config = dict(
    qk_norm=False,
    bias='none',
    doc_mask=True,
)
Each number is 500 + 50 x the weight over its row's rms, rounded and kept within 0 to 999. Layers, rows and columns count from 0. Numbers have three digits each. The size before them is the row's rms in percent of the matrix's.

# layer 5 attention key, 64x192, rms 0.101, rows 0-63, columns 144-191
038:474476489506602436456440524515525546483520473512500530430453508526491588489530533523466481586497420528490472608514540473448448522590551382493401
094:503483533468546547536500537442553426562446480458563464444460548478435605506455472624418482517428497524598426470480517458505581436456424435548448
180:571501455576430419451559412630465466489501458464474545510563486573487441504420495433498486459585560480512546431509431547513428480535477555439565
079:593516431571450440435539439631447468485468458503462526514561504567500428522435502430483473456554523453485570433511440546501421477550483540436557
378:407496571429562558557452564369549510529509526507547486473435498444502547484565491571480517548429471548510434541487576452507577507467521466557412
031:528505455534472482452468431557446523475516516509445547536543472512555408499513535387519481508586553486421567498515492548495423522545566560452548
069:504434452533566433573580561459483548479423489439535439431507482569577530474561503598587430509451501483532446496513542544464610408500548534451545
068:538574502467475641552470479536495545545524489489562585555490407553508468537455473447539522522513517428579455554511473471626582500510502498533488
066:475554468476521562521499475543497530480490517495522497540525452478569494460506472485567545466502571453554468466485510485549554474457520553566531
070:477580504545477545552579462529446547523590433572543615484399500502550464427580496455559538463476544456486526400482487492406432479472522537500374
062:501535538498512411524508450510495513499468512457531474461417556455441495432552616450409510493492522419464475456421457481487415523461518556448441
070:530547542539524558529490632484545552581494473533521523437436447501515450532475508570493556476436444515480465522532493459614512562565533514543525
071:547554431411461490485466374467536446508378435518507509558561520462443424462486531434439564519557496523530501500459564515444406503501520580416409
071:487426482444573419461500569483518596448453509489563519420567467520543511518472481592357564508582447511466497433514572557507442539500486504422488
062:479597486510516497586505510541578518450529553477537571445508452525472589454423447666539440532494469509563488454484594432531530465451472485468497
065:521474472520544450428546480482472547423491483545488420438506418508442606496494507457626521479513535516568488506515582466497535491483518520549475
068:455575512539542534593506484514468550534517450515582603526468483518513499491536440503527543445462510517577474401499465476420484496515398531512445
065:538481474438537393519519427575544514462490489489400537486502597536495542473489536551433479565482493489498542532520555489534499487471485558453523
069:504530486473541513441462425455532536581492545504445509468499478527507453521456600460449488456543481554459490501525513421485396470526441539453450
064:432627497406493514563546482443571494496455517440501519474508528533450605429436516595544452479535516437576516521503547627534462467567547489405439
063:479434501489447502503483490550436533465448495473559523487506523424549539476511440528509480598443544378535426543464429546601480422350467501574498
065:471615541480532515528525471477527504484529454552493663544488457425491473463536535533526433569477510451505495489477458527534418494514509442521480
062:517634481469481454486478452445501508584503453577531489525391518531333527527427479541513563471424456487439522473478526551443497542561443468566459
066:606510558403498441439436541514434618392501457492524560526608539521443492439527520503475534523573459475500549482497460533475485464491556479475567
070:507508534521502584513549458447433456419574510533561494549526509476483510332499490558460481489502450525455494472433475421499494592500482437519527
067:494558549537485488580486482530413522454470534472475480442417522533562424478460430651491450446525467574452489455426433464583521496511486566524503
065:515555481495501478484437456579436529470479534566573600503501399429558547467489441582523481515474500556446435491479529487451510490486524510460418
067:474551551514417464542502478496490483489516501524524472513506517410469518496572560410594373447542577461449604485508502484478456497427559471516525
061:603508518495488517550433570586488569501413529507529443522530424544568451464459392517507569486490462521508528490487469539601496533520518507430580
064:545537522474525586554556494442591460471421519481534517557417502501462414517488520545357536440552465533604481446419506457488545468537486476491403
069:586367479466460468471518582476437438467453464487521435499596576509549489541507518502475577507562495567491463454541548514540475494503434523482504
070:479450474466497414462521516585406517480485539444555507524464521547552609476462461582440446472504457528437579493539492530451567510536460451487538
074:511534466399416464437430607465451481502534545517532499508466415447466470400456458476579602570476540504461426481536451541565509376502583552442567
076:516588466482458611520555518553423431471569481485534486475500496498511524442567567519452536391529504457444542490470505558440489532465499523494471
062:504494410477601479455566403633496483534521465449456596541573421491489445591470443411555486484541448442480482494476443473485497476587552472417463
129:568514474546479486445470401628498446567468443469498564580467462583455494506430513443523480497500519431526519469501362469486479493568482504433551
314:402495551466557549566473567369505519501519527526526471478429501431531540476560512553472496518474502554489455521503587477487580530462519482545395
041:463496549520489479463425547471538573486472498561467446543428418481547479525529572434499409493527547474481460437510540493448519547514532470554442
083:528468506535431577478521474521407453527446502529559489525428524405523531470480475506585569433471499503582470427546442365462471543466572527507498
087:482503458487549436524517498523554487447537516482428596527457541444417458446437487520485489417530486543536496439440491590541543488544474548510561
091:530511482509481427479449421507434558506405536515478603576446430464436435426496475426457520570486513499445531452540473526503532448554474509546464
089:532468569488508512466453435497547502489461594512505527553423520458455489521488514509398511522383510552488619506510492511562475485534462530480452
079:423432521565543513497504554554535488472560433537540466523429415414520479488503488393525519546517436429466416568532513438410565559406500550498420
090:489602582526504530572467525465565517568484552520551497573439477533493512590446452525530445522572436494521444518509481427459492377446459419443427
081:546477510506499492497512471488465488539433435533579520521459490476408505503548517520613516543518520429538371516536518483488528460485467450463508
087:444432522504466479506506522565544569438544487577553573511452449510506543547480501445529493465548423518554468571462551493548578432495502464534499
089:461533560553422544480479445450571551439636468486509486555441516477442527483481447458438522518504518572436522477562500495493478624543506491671470
086:526562369500450534534447421518427517565423532499488565510438462530483505479532513518533505480477483550488446430480439570530501454576508514492533
081:492537541511600516553548638546492444475481514470448465471538458587630523514544476504447520482386518418535509560491507547546521495532451450468479
097:467503480422503481526491524605613501495556455515521479450540588576422498570514461550590456482462511488461499570351592539439502512559498524421521
086:481459539445510470503454471484562479458493492519467563476607475429521517556531548473376549477515493489499631566471447511522484519504496462587614
081:518532434484436424472443434501475481404454594628558468505519465413455507486528538449493495460421517513453511536482469445446527555475501498634553
090:614493504536551529456465452475463520544361484508495472505438561484452450580444502459488509535515479495538468525569533478472517492489521502463505
090:614523416453520465513558461471496499534452526528552460433491545479421503568591507452488497507447472460486538457420553552517464503483478445448505
084:478552547531572497484489486587481462425611477486469474547525595468432485559503469463567487453543516450521436530410521479413536581530513522616560
092:484549491520575480482507416462475580490489499508488589552541533450484487496434504489411570542536460541522552482509406609575492449521469458529540
088:471525573542501430481482483463503521472462467511435533514517515506519533528528542493411493495599469457531509529521471428475576528429461501518510
091:483489471513476547513528525460471485588502425417464480463576539598607498541524482469439478479537471429463515547548487479533487472505518477452534
096:458444510491525565536540453464649568527511532491531485575535472535482506580532498343481557461542508508505532551434563523498468508472535522513577
092:408548457528526513525576479563516496499483446558536576482502425430469446560539455460496585524524487430468498507546508516527484559461474486471463
086:384454477476536461619554544460609592476514471498545588548516519517554435443438476528542523512469486456549459545506501479574458438491454513482434
087:567467537520502464386432596543462428526517506424532597521478530570561416465461502524511474506528528533454446520506490503489513464491507517625522
087:483462510489629410514470452536479485557505509459499503537467538478455433559464484478535430551528435515437518429453488521460515499617490526458520
091:554525511460512592549451471523480469472489432438484567383461527497411514451505489518481465447484476582509450481430500486511449470460539535407515